python train.py --n_layer=14 --d_model=128 --n_head=4 --activation="tanh_gelu" --norm_place="pre" --positions="learned" --tie_embeddings=true --init="normal" --init_std_o=0.00833 --beta1=0.9 --lr_head=0.00681 --decay_fraction=0.611 --final_lr_fraction=0.0 --steps=14686
Each number is 200 + 40 x the weight over its row's rms, rounded and kept within 0 to 999. Layers, rows and columns count from 0. The size before them is the row's rms in percent of the matrix's.

# layer 3 attention output (transposed), 128x128, rms 0.117, rows 43-63, columns 0-127
095,179,276,183,214,185,219,233,175,115,175,238,237,219,204,189,191,150,161,162,152,203,245,154,207,240,247,247,169,237,187,211,164,182,196,180,150,185,209,200,240,144,302,185,192,196,284,233,161,203,222,189,233,243,213,118,123,159,155,146,239,259,170,164,113,201,212,259,90,171,143,255,141,224,260,187,151,211,235,192,181,175,220,213,197,193,167,182,162,232,186,171,239,177,224,192,255,157,243,226,197,173,274,188,226,220,256,172,237,266,224,187,105,179,250,233,234,210,155,190,253,172,251,223,200,185,138,212,195
094,157,209,203,217,161,242,251,233,206,239,203,206,192,151,257,236,209,149,238,195,175,248,155,222,165,146,132,237,251,118,179,220,127,246,249,208,271,193,150,233,233,234,186,188,246,147,168,227,237,101,172,136,167,184,207,155,192,190,240,251,246,277,209,210,130,175,177,202,192,179,155,248,161,121,217,248,217,140,110,220,164,135,220,188,224,231,197,252,180,237,168,178,323,207,235,195,247,201,204,199,175,193,188,232,222,223,198,99,244,205,208,158,181,231,215,197,168,193,178,207,268,208,244,161,210,163,240,181
087,256,217,158,141,245,126,232,208,203,100,169,221,219,223,175,264,188,177,172,186,166,156,193,188,211,201,150,165,256,274,167,167,161,225,170,189,212,140,201,200,250,192,193,265,258,180,176,205,248,161,198,212,194,191,171,236,208,275,160,253,201,246,212,141,204,196,188,268,229,246,199,147,150,222,173,191,202,145,145,217,182,172,207,242,197,142,187,193,135,142,212,215,268,169,292,180,243,204,172,198,283,205,322,242,171,161,175,196,133,281,188,176,214,195,216,251,242,204,148,249,266,183,209,237,161,153,193,205
107,166,205,261,183,266,230,255,200,149,207,226,236,212,190,196,110,186,176,202,120,232,219,133,191,157,199,228,152,187,233,233,234,157,184,195,136,162,207,216,172,217,178,185,193,211,283,218,214,226,237,219,180,147,184,277,170,180,106,246,194,196,204,171,138,207,287,155,251,165,234,137,158,136,160,208,234,159,197,154,195,176,148,219,157,168,161,196,151,169,317,220,215,157,266,189,201,235,229,244,239,233,263,296,248,238,219,176,204,214,194,266,174,188,226,250,224,181,163,241,271,198,191,165,147,180,181,215,203
112,153,249,171,143,232,182,214,189,208,125,177,199,185,227,163,179,150,190,188,132,221,223,157,199,189,230,221,213,202,201,166,192,228,185,212,111,180,179,260,236,195,260,189,227,157,296,182,163,167,165,249,283,226,198,233,187,212,126,142,315,231,152,242,118,235,262,216,206,198,226,280,156,206,221,172,196,155,234,257,266,228,248,186,198,200,216,212,96,121,230,168,214,156,197,197,253,162,209,253,187,194,196,166,195,147,214,273,242,206,209,153,172,238,247,213,187,231,180,176,191,163,209,201,209,142,220,109,199
096,169,231,237,189,180,213,193,196,191,197,200,156,177,195,258,193,183,280,214,242,189,207,207,179,205,208,204,241,194,188,183,195,135,177,167,226,209,244,125,181,94,225,184,203,219,144,165,257,235,100,231,208,213,212,155,206,145,304,237,120,203,233,204,218,267,140,258,202,219,172,213,284,214,124,279,118,229,188,233,210,219,243,177,248,144,181,183,188,194,131,199,159,254,245,233,227,224,191,204,216,183,148,205,235,142,162,231,167,220,264,262,276,181,211,188,191,142,203,192,134,253,170,247,206,224,127,170,185
109,307,128,221,217,213,206,205,218,198,273,142,188,248,159,214,258,265,213,152,246,231,173,236,232,224,171,187,210,182,202,180,209,209,225,210,253,265,206,228,191,275,162,213,174,200,101,236,224,191,219,141,154,125,177,144,208,194,215,237,138,120,224,207,279,190,154,164,249,218,231,153,210,145,184,243,177,251,259,184,182,221,181,189,218,215,238,237,266,252,217,220,156,258,158,193,203,205,170,184,171,187,177,235,137,258,195,197,127,176,171,238,185,185,111,200,148,166,249,140,187,238,135,182,246,233,240,243,163
093,240,181,216,211,192,181,178,215,173,155,201,205,225,226,171,216,242,258,148,291,164,211,204,151,238,206,235,194,123,312,270,126,223,180,160,249,175,259,218,201,160,172,224,182,168,169,223,294,236,278,187,218,217,208,173,212,181,198,255,120,175,170,158,254,222,183,187,154,199,132,202,188,251,289,183,98,210,242,235,112,197,230,174,267,177,154,162,157,209,142,211,229,157,181,130,153,176,237,170,243,218,208,237,176,240,146,174,200,158,263,244,246,226,182,165,193,186,185,241,181,192,196,185,206,190,160,225,227
100,228,172,146,241,82,209,148,201,240,192,198,218,184,164,220,292,236,218,190,294,179,245,256,217,272,159,184,267,235,159,183,201,214,258,218,292,235,212,159,227,187,205,212,209,179,102,164,182,196,196,165,182,260,222,190,171,209,210,215,207,217,187,212,261,147,134,190,165,216,114,181,212,278,238,171,192,256,199,194,189,205,266,177,219,193,232,186,252,261,147,155,187,213,142,173,161,185,198,220,201,140,122,78,147,194,214,223,155,187,207,187,229,238,181,153,187,208,211,189,169,226,191,225,238,248,183,256,219
082,155,172,172,155,214,148,167,238,306,181,166,161,199,182,163,163,233,240,198,150,222,264,247,227,163,203,166,237,190,182,166,215,248,230,233,230,223,145,224,232,245,202,255,194,154,224,182,146,180,173,198,255,215,193,255,191,248,138,153,328,224,169,279,206,161,189,193,204,186,235,215,220,249,217,142,195,186,205,176,247,232,253,200,208,256,286,268,158,101,179,158,207,244,134,234,222,173,132,218,160,171,150,170,192,136,169,237,160,146,184,160,215,271,226,177,184,219,199,189,132,210,202,198,245,199,211,147,239
078,170,195,220,218,239,258,147,239,215,202,204,104,188,183,166,255,186,216,270,179,250,254,202,199,242,224,197,246,148,180,148,223,209,173,157,144,217,190,209,169,187,169,185,198,212,197,183,225,237,235,161,263,236,205,173,229,202,218,213,229,131,162,212,197,227,176,177,112,290,135,224,198,236,270,172,270,212,215,309,214,210,236,218,214,148,224,197,116,191,204,242,191,203,193,224,183,182,231,165,185,188,232,127,146,164,121,270,311,214,205,266,262,194,212,175,173,159,145,240,176,159,229,132,200,183,219,127,181
098,284,221,181,230,185,214,182,183,144,232,241,207,209,236,223,256,218,132,175,321,177,164,239,234,231,221,205,153,226,208,231,178,207,212,149,229,245,213,129,195,157,240,217,202,252,165,236,175,185,205,128,162,237,194,123,210,160,349,212,151,193,227,162,243,187,96,233,145,243,170,205,180,158,226,223,184,228,173,234,151,160,160,184,223,180,161,177,288,272,104,232,187,258,174,164,177,206,220,147,176,237,229,223,177,253,226,156,224,198,221,181,176,140,159,211,190,190,195,183,215,191,199,245,221,180,178,240,209
103,131,223,212,216,218,161,176,150,251,274,201,112,175,246,204,258,161,174,292,112,170,194,183,157,124,219,202,209,172,198,216,205,177,195,172,180,177,148,177,178,135,213,189,203,255,200,227,178,207,192,170,196,216,217,246,181,169,212,149,226,220,198,194,181,165,226,227,166,203,165,275,277,189,144,197,268,231,117,168,192,228,192,297,236,243,238,174,239,131,101,157,207,244,177,237,254,243,218,181,208,235,238,147,293,237,197,221,222,267,187,214,175,229,257,187,229,210,202,233,177,227,225,233,206,169,105,162,187
109,271,227,190,181,207,185,205,177,110,257,200,194,199,202,140,217,176,168,152,141,216,198,217,240,211,232,249,181,231,186,156,236,265,235,179,106,190,142,238,228,203,256,191,236,197,271,231,89,121,219,132,197,200,179,180,140,152,163,157,291,201,149,232,146,182,217,206,154,209,226,256,138,168,225,198,229,196,287,225,250,214,225,171,168,197,198,227,181,229,237,267,218,172,186,160,258,150,227,210,173,196,258,210,189,246,262,210,266,195,146,243,135,194,185,267,170,165,204,190,238,185,234,172,227,137,163,176,173
110,174,260,195,149,273,175,206,170,187,219,253,172,191,271,206,193,137,102,231,128,204,183,200,213,146,235,196,155,219,221,177,218,195,197,209,117,183,142,190,190,179,272,201,238,254,298,231,111,186,191,197,213,216,174,219,205,195,252,167,250,241,222,191,144,178,210,234,218,231,224,244,156,137,154,200,225,147,133,205,224,191,154,222,208,204,188,183,174,140,178,205,227,204,202,205,265,209,220,195,160,303,265,247,265,239,229,198,254,198,180,127,122,184,233,285,217,221,179,204,226,148,202,217,181,104,200,152,207
097,227,119,284,231,188,152,206,255,180,194,165,134,188,165,175,264,197,228,185,156,221,242,214,223,256,226,200,209,178,239,242,186,296,175,211,192,188,173,229,214,268,164,253,180,156,142,211,182,144,270,187,250,233,219,160,171,251,165,163,251,155,146,277,192,197,189,205,128,282,215,229,180,227,320,145,182,228,246,218,182,198,277,204,242,241,224,263,179,206,170,215,201,189,144,186,192,166,201,148,150,198,217,149,191,152,149,206,218,119,205,124,200,233,186,190,179,206,193,181,161,208,246,149,209,217,246,135,163
088,200,131,261,236,227,203,266,223,151,233,160,184,202,117,160,217,194,216,190,108,233,250,162,184,219,205,202,198,170,228,224,242,208,184,198,172,175,181,260,192,292,135,204,193,183,163,210,237,210,270,210,226,124,209,183,145,200,45,215,241,155,184,214,151,184,292,138,172,195,207,140,159,176,256,149,249,225,260,154,166,198,206,215,179,205,203,228,159,183,284,215,209,169,205,244,189,170,209,215,217,174,250,195,225,240,190,183,186,204,205,308,165,242,225,213,209,169,189,220,264,235,225,138,177,237,161,215,147
105,206,174,200,200,217,291,163,159,177,276,216,198,219,142,258,181,216,238,218,259,220,242,207,142,177,152,212,236,138,196,207,280,103,188,155,220,208,264,192,152,187,125,198,159,221,182,225,237,235,210,138,154,127,200,249,157,196,187,289,129,194,223,132,292,180,172,172,220,179,130,161,289,151,167,229,208,224,202,202,212,228,215,197,190,206,204,136,176,271,250,221,207,207,231,196,204,177,212,204,228,168,197,185,168,250,196,221,213,268,185,268,223,171,191,186,170,148,195,242,166,191,177,152,186,265,231,286,149
080,180,178,223,213,189,113,227,183,206,228,156,142,188,194,160,217,207,263,140,127,222,228,219,246,227,228,182,209,243,193,187,167,300,220,218,227,228,153,202,263,252,218,242,207,162,180,182,183,177,190,220,257,205,206,114,188,228,156,133,313,160,172,230,177,193,167,226,163,213,203,252,212,207,239,172,132,235,256,157,182,221,288,229,241,224,240,276,182,156,150,186,200,266,129,227,241,163,186,244,170,147,157,192,230,174,164,216,134,150,216,168,163,226,231,207,203,213,198,121,143,242,199,195,291,218,165,142,201
098,186,210,225,257,148,199,255,212,141,234,196,152,160,222,213,291,215,210,217,229,160,244,221,187,207,181,150,218,177,233,200,203,201,225,187,219,216,210,142,200,179,206,174,228,240,110,171,268,236,160,156,186,254,214,151,195,107,256,251,226,196,238,186,218,182,170,196,147,242,133,160,251,223,204,209,196,223,184,183,169,177,196,189,257,135,177,183,208,205,116,228,171,262,192,203,174,212,250,152,233,216,205,169,242,231,175,192,164,183,223,352,237,217,247,193,215,129,178,226,213,267,238,215,186,185,45,200,178
106,168,271,138,229,123,267,200,178,205,196,212,258,160,172,239,144,200,247,201,277,143,237,167,206,209,158,184,231,225,112,191,168,167,204,194,213,257,264,143,249,134,258,160,161,181,197,165,276,240,90,215,164,237,202,187,157,161,207,232,229,272,216,175,189,218,184,211,152,129,119,187,242,251,180,246,172,174,231,219,208,176,194,173,178,179,178,193,222,211,235,173,181,208,239,179,180,210,220,240,247,127,140,135,187,189,238,211,150,289,214,260,243,188,229,147,211,165,173,193,208,214,192,278,175,216,158,232,244
# layer 3 attention value, 128x128, rms 0.131, rows 44-63, columns 0-127
091,261,210,163,165,202,183,199,161,235,167,182,202,131,200,279,218,245,219,165,196,207,240,186,184,258,245,198,215,260,165,195,117,198,197,119,198,215,228,253,204,268,272,223,172,207,266,184,151,187,197,244,167,248,198,175,285,209,206,211,221,178,151,160,180,220,162,182,180,111,171,212,182,235,252,149,210,200,217,194,179,259,184,112,169,238,229,181,215,294,219,241,210,178,226,184,230,226,211,167,192,224,219,130,173,132,188,189,284,219,128,200,311,154,187,209,265,223,196,248,174,126,185,162,233,219,172,126,172
092,244,252,202,263,177,192,171,223,278,212,291,177,178,240,183,179,256,234,160,138,156,191,208,159,149,218,154,233,199,113,198,126,180,199,205,173,209,258,203,149,206,171,216,163,188,162,170,170,130,221,241,220,153,207,223,236,198,196,198,190,142,267,193,203,207,177,195,138,193,188,155,238,196,108,189,200,193,236,208,146,166,187,163,179,311,240,128,211,225,209,198,192,193,223,223,229,164,250,175,159,180,197,170,125,269,256,258,195,143,170,204,286,117,161,180,205,256,235,199,165,155,195,209,156,276,218,195,134
104,193,182,156,169,142,173,216,152,241,247,260,198,223,145,162,181,220,225,163,248,230,209,289,208,196,174,212,234,198,248,243,130,257,95,208,180,240,186,143,235,202,147,208,184,236,176,223,166,173,254,198,272,223,155,257,185,179,210,239,227,248,178,205,212,202,148,250,219,199,180,243,209,178,123,198,122,154,201,183,208,273,166,265,194,220,198,203,178,210,186,246,205,221,192,160,149,268,185,253,163,178,234,294,244,202,221,245,187,187,204,217,226,297,159,256,108,161,268,212,144,145,197,197,277,197,199,179,221
100,227,239,201,184,148,185,207,221,175,209,195,170,192,143,179,303,179,207,190,214,233,149,267,200,162,136,221,202,278,239,195,151,229,183,199,262,241,213,244,216,209,126,238,180,236,174,157,240,218,192,197,202,176,254,152,220,219,154,268,93,200,235,107,182,165,178,224,228,212,246,213,265,172,134,181,222,183,130,181,137,109,230,244,188,163,163,147,179,240,253,222,205,195,202,160,186,220,174,239,136,249,187,213,220,319,179,212,213,223,257,210,269,222,192,221,214,133,215,230,235,157,162,215,226,211,190,266,159
090,235,176,143,190,215,195,243,178,147,260,174,164,196,198,178,201,165,170,269,192,194,141,209,305,235,195,184,246,132,196,218,203,212,220,185,204,175,201,288,117,317,237,201,233,147,130,219,156,218,230,161,162,207,217,233,219,193,185,189,197,204,195,194,223,165,198,164,204,185,217,194,143,220,230,167,277,182,166,225,171,247,181,170,208,277,292,199,201,208,237,208,190,194,216,190,164,158,220,153,236,168,243,141,174,195,217,191,268,171,156,210,150,150,139,121,303,274,104,217,235,211,164,187,154,199,216,182,260
110,138,182,218,275,211,208,208,157,216,161,218,236,179,258,167,150,181,237,235,259,161,305,154,145,233,194,221,190,169,194,248,243,169,253,175,151,200,270,171,222,149,245,192,248,212,265,191,157,178,169,167,195,233,216,228,195,181,222,194,234,210,149,209,213,195,236,187,143,167,155,153,142,247,240,227,225,240,169,231,267,231,187,182,222,259,179,227,238,121,119,207,202,189,99,246,177,126,240,165,198,213,175,215,182,110,153,206,210,185,167,188,144,89,226,159,181,178,182,218,161,286,197,197,148,193,208,183,161
094,175,214,233,180,243,183,187,184,182,237,206,159,249,264,112,108,176,166,244,153,262,170,169,271,168,196,202,176,153,165,223,291,194,159,214,123,181,179,185,211,108,189,164,222,176,138,252,199,218,190,189,223,176,213,244,190,195,210,167,202,187,231,223,210,199,271,205,274,258,240,182,189,149,155,263,217,226,165,227,261,173,177,241,119,167,139,210,183,155,198,172,193,140,222,250,207,141,202,188,222,167,207,250,231,201,267,308,202,167,208,192,86,215,203,200,192,236,196,129,173,231,236,184,241,213,211,221,140
098,213,231,265,181,239,181,207,206,176,193,133,227,198,281,230,216,141,180,190,136,224,138,167,241,209,214,203,130,162,187,149,242,138,213,148,207,121,201,197,176,182,289,192,256,173,268,223,228,218,135,199,135,154,228,196,229,220,195,132,222,159,181,220,191,235,266,168,200,215,249,210,206,188,257,214,216,268,205,209,243,176,212,179,185,203,197,204,226,286,209,234,205,195,201,253,248,167,213,103,263,216,188,126,136,151,146,150,202,245,244,188,154,191,215,215,300,211,150,207,213,171,198,193,87,204,186,208,259
083,236,177,201,209,184,196,209,135,134,139,175,207,179,204,187,321,154,160,231,209,212,212,161,185,200,166,193,200,262,165,177,172,221,211,158,184,193,305,234,202,160,230,211,185,225,178,189,236,228,172,227,192,212,237,138,219,202,199,201,150,160,231,137,213,199,140,267,208,228,200,210,180,212,180,203,269,242,226,190,146,171,226,156,190,191,175,180,186,294,158,250,205,225,227,184,221,205,261,148,184,204,184,168,205,227,198,204,296,197,283,203,280,86,168,147,276,226,115,209,281,179,180,264,181,160,198,279,181
085,182,279,144,194,217,181,232,181,184,218,162,189,179,207,318,142,232,190,176,263,117,92,225,207,168,182,181,279,124,167,236,237,162,204,239,198,160,140,158,224,197,181,203,197,199,229,161,214,282,204,172,200,184,215,136,131,185,183,270,183,272,199,237,228,203,186,221,217,238,233,183,160,174,142,217,204,200,173,209,178,186,262,251,195,162,183,240,217,205,108,154,194,145,181,257,184,181,178,144,260,219,130,229,221,223,230,192,170,191,228,181,163,186,202,178,221,280,188,179,230,169,205,246,158,184,196,280,294
085,163,221,294,233,222,207,186,223,266,125,161,187,217,258,226,114,245,263,247,131,149,197,112,211,197,220,170,224,134,164,185,295,150,264,229,216,181,164,253,267,208,215,193,200,137,235,236,210,149,170,191,197,208,156,210,168,186,223,134,234,179,215,255,195,232,295,124,152,184,232,146,187,241,234,236,205,204,243,205,212,207,206,180,202,234,195,191,236,157,218,107,202,147,190,264,200,130,162,214,224,181,169,187,151,156,167,232,185,188,148,181,130,173,270,224,207,243,228,185,210,235,232,173,182,206,219,161,172
105,300,217,166,167,206,271,174,207,163,163,200,198,214,158,240,152,236,186,157,192,166,167,149,168,175,277,168,220,247,194,155,171,278,217,236,167,195,167,284,159,262,194,219,206,187,182,185,303,170,265,277,178,221,181,194,271,193,179,173,151,133,183,139,168,194,139,157,241,253,200,242,218,238,306,138,231,147,164,191,164,141,187,159,237,152,247,227,183,199,225,198,197,187,296,229,253,261,198,167,212,176,200,203,174,217,232,176,200,235,163,199,185,196,178,162,196,237,223,234,206,112,146,206,239,231,202,214,193
104,152,194,280,252,150,232,186,168,213,120,237,182,265,211,237,220,203,250,214,209,188,206,253,234,115,172,197,161,237,264,175,236,151,219,250,277,183,145,206,279,248,240,211,231,154,248,240,217,168,175,204,223,256,197,238,163,189,178,238,197,273,240,178,256,215,208,235,161,166,237,176,213,168,155,266,207,188,218,198,154,160,169,267,234,198,164,182,226,174,206,161,206,183,206,217,135,210,200,306,151,234,109,183,218,206,123,123,191,193,180,181,201,290,235,184,127,169,216,253,182,162,143,247,226,198,196,189,212
107,220,156,206,200,132,202,180,225,217,146,197,208,220,131,211,245,238,268,168,240,209,174,156,164,151,238,174,226,256,193,203,158,230,192,235,257,191,169,284,241,260,101,231,161,182,176,122,256,147,247,274,223,211,174,196,227,183,195,237,185,141,261,132,176,211,182,172,166,209,243,223,257,251,184,194,210,142,219,154,151,163,186,214,255,197,227,184,181,250,254,173,201,204,192,138,144,267,189,229,144,181,167,228,196,265,169,167,222,244,190,188,299,253,233,181,136,193,278,189,216,138,164,241,270,219,191,217,206
092,233,223,148,239,200,235,158,207,188,189,244,161,167,237,239,180,187,183,183,246,216,215,217,158,185,229,239,230,173,204,176,290,126,237,200,183,222,221,175,273,106,212,192,251,201,219,211,201,234,146,119,319,195,224,149,193,192,175,192,151,301,282,168,224,206,169,210,197,220,205,171,183,230,215,255,258,258,160,187,196,120,195,165,209,145,186,182,194,223,138,168,204,181,287,261,182,179,177,187,253,195,142,217,196,198,189,216,208,235,249,175,227,121,219,137,223,184,155,176,275,224,238,280,211,223,190,284,170
077,170,243,187,192,193,211,117,163,217,258,296,172,241,231,230,100,186,166,115,258,167,225,308,171,168,210,254,229,230,236,173,164,208,133,212,136,234,229,90,238,145,179,166,229,205,234,190,133,190,227,145,267,249,213,221,182,180,183,157,148,283,186,247,245,183,148,252,239,288,183,229,206,140,177,170,172,200,233,164,234,189,197,239,210,183,170,170,203,243,114,204,197,184,189,231,207,225,194,204,230,230,212,275,225,195,219,182,181,239,185,193,225,224,170,252,143,181,197,222,146,181,202,218,247,186,184,181,196
108,188,220,211,181,204,218,231,131,215,272,205,173,186,203,187,134,184,156,184,227,211,210,175,288,216,156,195,212,151,214,226,199,178,168,204,213,198,143,117,201,198,286,164,245,202,221,204,167,256,230,290,164,237,229,200,235,188,242,234,239,202,118,291,191,184,210,214,250,226,177,196,102,178,258,209,196,176,168,196,192,226,191,234,231,158,186,245,199,193,167,194,197,156,162,200,158,150,207,137,252,168,227,236,236,131,148,205,148,89,185,201,117,280,228,201,167,166,169,208,201,181,168,123,221,216,191,174,318
083,196,147,254,172,221,234,193,188,201,188,240,192,179,212,196,284,127,203,287,203,221,231,168,216,191,234,240,201,248,177,189,240,228,278,204,166,201,316,243,195,179,243,209,238,161,172,237,179,140,198,177,238,223,188,197,228,212,164,203,138,191,239,128,242,185,205,210,216,199,248,195,208,227,202,193,301,237,245,199,131,123,162,138,172,247,202,140,226,226,174,193,199,231,227,226,241,199,234,148,233,188,202,201,199,178,191,159,242,204,219,184,286,62,164,123,265,243,166,233,204,202,142,239,130,149,205,243,199
095,236,218,169,133,240,187,126,181,195,207,221,131,250,237,279,85,207,189,219,184,198,129,242,268,197,268,156,175,160,124,200,168,162,206,163,181,187,106,251,205,200,252,219,207,160,203,210,175,169,231,184,199,194,235,245,155,193,184,149,210,243,209,254,222,240,191,152,202,213,239,190,195,181,240,187,204,231,218,220,125,221,203,148,153,259,213,206,216,201,201,171,199,174,240,278,224,180,217,158,211,159,178,182,218,154,272,182,299,238,182,197,203,159,143,178,234,349,180,219,190,144,211,226,230,227,182,143,201
101,199,226,218,125,255,132,243,186,191,195,127,198,195,192,235,275,185,156,261,130,238,187,223,314,249,159,203,168,221,183,163,196,225,195,150,243,208,138,256,168,278,254,199,187,184,231,248,150,208,197,212,146,210,192,242,189,221,204,184,218,141,124,187,185,207,231,170,274,161,238,185,222,114,200,157,189,233,186,226,151,274,222,179,105,185,213,174,214,194,235,239,206,203,191,165,265,187,142,251,200,218,249,125,204,136,198,189,200,186,133,212,204,183,201,240,278,243,164,226,213,200,192,105,169,154,207,165,207
# layer 3 attention query, 128x128, rms 0.126, rows 64-70, columns 0-127
024,236,209,174,179,183,200,197,126,160,224,203,175,239,167,202,225,100,180,228,201,175,226,122,194,157,279,207,205,213,201,191,159,259,191,206,290,217,181,193,250,223,207,167,201,132,162,229,241,223,186,153,216,198,190,195,145,222,134,165,195,227,162,294,286,203,223,121,216,236,207,180,230,203,217,264,144,172,199,119,187,289,232,208,219,194,294,201,208,103,164,287,203,145,177,245,151,147,169,161,185,209,218,151,189,223,158,171,186,212,215,223,246,240,253,155,204,154,199,208,201,161,174,160,232,208,216,210,110
027,222,188,242,198,298,211,212,219,191,267,207,195,276,169,206,159,204,199,188,235,268,184,194,196,184,211,204,236,249,162,179,271,228,200,186,257,188,202,230,163,137,162,195,181,198,238,188,209,188,161,183,313,200,189,248,257,204,227,235,229,193,177,196,154,204,209,191,166,158,192,274,239,149,156,273,183,238,256,255,228,235,238,254,164,214,128,211,216,236,136,186,201,224,233,202,215,138,214,276,268,141,191,163,186,193,178,194,235,205,213,185,182,221,200,167,242,218,174,217,161,190,220,152,240,369,193,215,92
029,117,220,183,101,190,182,156,227,229,166,225,150,238,182,196,196,207,263,231,203,171,171,170,202,233,245,241,171,247,251,218,226,250,203,166,211,162,168,185,220,149,218,223,213,215,250,221,219,204,154,209,284,197,208,175,206,199,179,280,262,169,175,249,219,160,226,184,227,200,261,202,205,269,232,261,174,235,112,231,89,269,165,156,241,182,167,273,189,166,208,209,227,221,241,166,203,105,195,257,187,221,208,224,151,226,214,166,235,143,282,236,272,132,147,190,217,214,218,208,190,160,227,216,264,152,227,149,242
024,192,210,145,193,227,170,249,174,134,259,267,199,207,203,210,166,226,269,133,206,211,168,220,121,240,225,219,182,242,188,164,227,174,141,234,200,183,215,163,175,143,251,204,222,161,200,220,120,170,239,199,120,242,175,202,154,184,254,224,220,285,169,226,262,232,202,260,219,140,189,194,215,238,153,144,270,172,233,240,135,165,211,192,177,220,196,200,250,282,260,166,187,250,169,240,219,209,194,274,219,196,254,208,229,164,186,260,244,222,82,191,200,183,218,191,141,173,149,209,272,135,188,221,244,200,200,161,147
022,187,201,147,137,207,229,204,204,202,175,197,152,191,168,243,191,171,220,248,179,128,269,229,123,188,222,124,208,161,144,196,228,152,250,161,195,297,203,273,142,150,239,225,128,193,234,234,198,195,257,173,209,180,166,180,258,216,218,225,119,189,202,147,155,225,209,197,156,221,248,199,202,243,177,181,171,181,190,266,190,197,205,163,217,205,107,190,146,194,280,213,185,181,193,252,221,267,185,244,195,238,208,175,198,209,184,245,320,160,114,208,170,169,170,172,226,100,201,208,162,154,149,250,209,153,195,235,235
053,188,201,199,206,253,206,176,189,243,150,187,162,237,283,191,156,199,236,201,204,243,210,249,207,162,205,230,173,185,216,231,202,193,223,138,210,146,175,199,141,217,199,244,229,198,256,194,219,199,192,174,211,207,187,224,183,49,96,207,233,222,191,249,242,209,223,193,170,210,206,207,186,227,201,213,179,186,251,207,219,177,220,188,186,214,246,208,265,196,227,167,44,226,217,254,191,208,171,235,165,242,232,218,247,225,207,180,200,216,192,390,213,222,221,202,194,205,214,239,201,151,219,269,229,213,88,208,220
026,96,202,213,200,196,188,220,242,214,171,212,234,191,208,212,162,219,223,263,196,185,131,163,98,226,191,136,228,158,282,184,265,210,204,190,261,203,247,196,261,238,159,178,214,117,195,245,228,260,182,215,157,205,169,227,302,215,135,245,264,234,136,240,265,194,200,188,207,192,181,179,217,231,226,137,219,278,182,160,249,196,198,143,250,131,123,249,175,185,115,205,215,225,179,191,181,259,175,187,237,199,175,225,171,193,151,204,178,159,243,213,268,206,252,164,237,194,228,180,159,206,165,183,203,159,157,125,193
# layer 3 attention key, 128x128, rms 0.12, rows 64-70, columns 0-127
035,109,134,181,219,170,186,155,267,216,226,144,222,216,134,163,150,234,193,164,158,180,152,223,119,206,156,151,149,223,193,227,186,201,206,219,274,279,188,198,205,182,171,201,280,143,218,207,263,220,195,185,269,206,158,250,213,212,248,176,231,235,185,158,184,200,192,227,144,173,196,258,187,200,224,155,126,172,183,210,218,260,241,213,221,249,280,230,253,271,142,154,201,247,214,182,159,116,201,179,170,260,204,137,237,133,202,139,208,145,160,198,249,203,240,160,231,182,177,253,217,207,169,241,196,245,270,240,209
030,141,203,248,153,281,183,141,197,221,233,246,260,238,149,156,211,216,196,162,200,170,241,206,196,124,177,217,196,139,216,179,235,223,172,151,211,234,146,202,205,186,207,188,186,160,209,224,239,130,148,187,284,200,146,189,204,181,235,209,192,186,209,171,198,270,239,162,251,172,276,151,208,239,179,250,197,207,170,156,122,230,220,156,165,197,248,210,211,145,256,204,213,222,237,212,185,300,207,222,261,177,195,194,204,278,142,217,198,197,215,213,132,275,182,270,288,328,244,207,203,261,254,229,187,192,196,184,217
037,272,217,229,215,176,220,191,201,192,145,184,117,166,89,184,221,213,183,151,204,198,206,197,106,184,193,143,213,213,189,265,164,200,179,190,240,148,172,214,155,202,180,218,238,197,160,175,232,197,183,151,229,264,209,184,263,141,177,135,167,161,152,225,232,226,156,195,255,158,143,230,190,163,162,133,210,228,158,238,233,165,164,228,187,192,216,201,134,205,243,200,185,231,242,195,158,294,225,198,173,228,185,155,218,259,210,194,155,159,154,208,297,151,236,156,170,277,197,171,160,130,115,189,277,235,185,146,248
035,64,201,266,192,220,138,172,221,227,223,225,208,292,245,213,207,229,195,256,171,213,181,173,236,317,148,174,186,210,189,179,202,241,207,185,167,187,162,163,235,210,219,296,284,182,257,194,217,218,149,226,214,175,211,233,193,198,202,265,223,258,207,199,245,182,294,171,203,160,202,163,140,226,320,278,187,216,257,190,171,197,152,165,198,169,221,187,181,145,257,161,215,194,217,225,184,171,183,164,266,197,195,202,169,256,152,209,221,177,195,240,234,149,208,240,141,222,234,180,235,189,242,222,125,222,194,190,182
027,271,207,263,235,191,277,139,248,270,219,186,167,215,197,176,148,164,210,250,242,199,201,250,172,223,227,244,211,197,232,210,176,212,179,182,305,196,203,194,167,156,156,221,206,224,175,220,225,202,183,194,183,221,237,227,200,166,179,257,264,255,160,195,162,173,240,165,225,190,303,208,203,287,190,262,250,167,230,190,351,135,211,145,223,216,197,280,212,238,162,175,216,231,192,238,268,220,214,199,196,265,205,210,230,267,175,190,223,260,201,193,124,230,212,194,185,232,255,217,245,210,219,197,224,277,153,259,209
065,198,178,265,222,186,269,169,161,181,173,192,161,209,291,234,259,249,239,214,207,224,189,218,224,166,213,145,264,174,173,102,211,183,211,257,193,192,249,210,176,86,178,100,180,232,196,176,215,168,175,201,152,225,184,116,273,172,200,200,244,198,202,163,180,259,154,176,223,157,175,167,231,222,200,272,232,196,177,173,272,151,212,175,210,134,156,180,231,228,160,197,257,185,221,183,233,186,221,228,254,173,142,139,129,195,170,195,198,197,149,322,183,196,245,181,173,166,280,152,189,239,183,222,211,214,165,194,165
038,219,203,237,186,256,163,200,265,212,203,213,168,134,141,176,199,233,125,195,192,226,144,200,155,258,192,266,163,295,246,230,212,156,172,218,277,226,264,251,148,245,256,232,208,205,210,193,190,123,140,190,278,269,149,183,212,229,235,189,244,214,212,172,213,250,188,211,244,224,141,248,230,179,170,156,193,147,181,221,121,231,230,210,190,154,210,203,256,114,175,175,190,235,154,165,185,158,213,188,207,226,151,201,260,158,222,245,124,157,203,174,251,195,212,152,234,191,207,231,127,161,216,222,179,90,187,182,218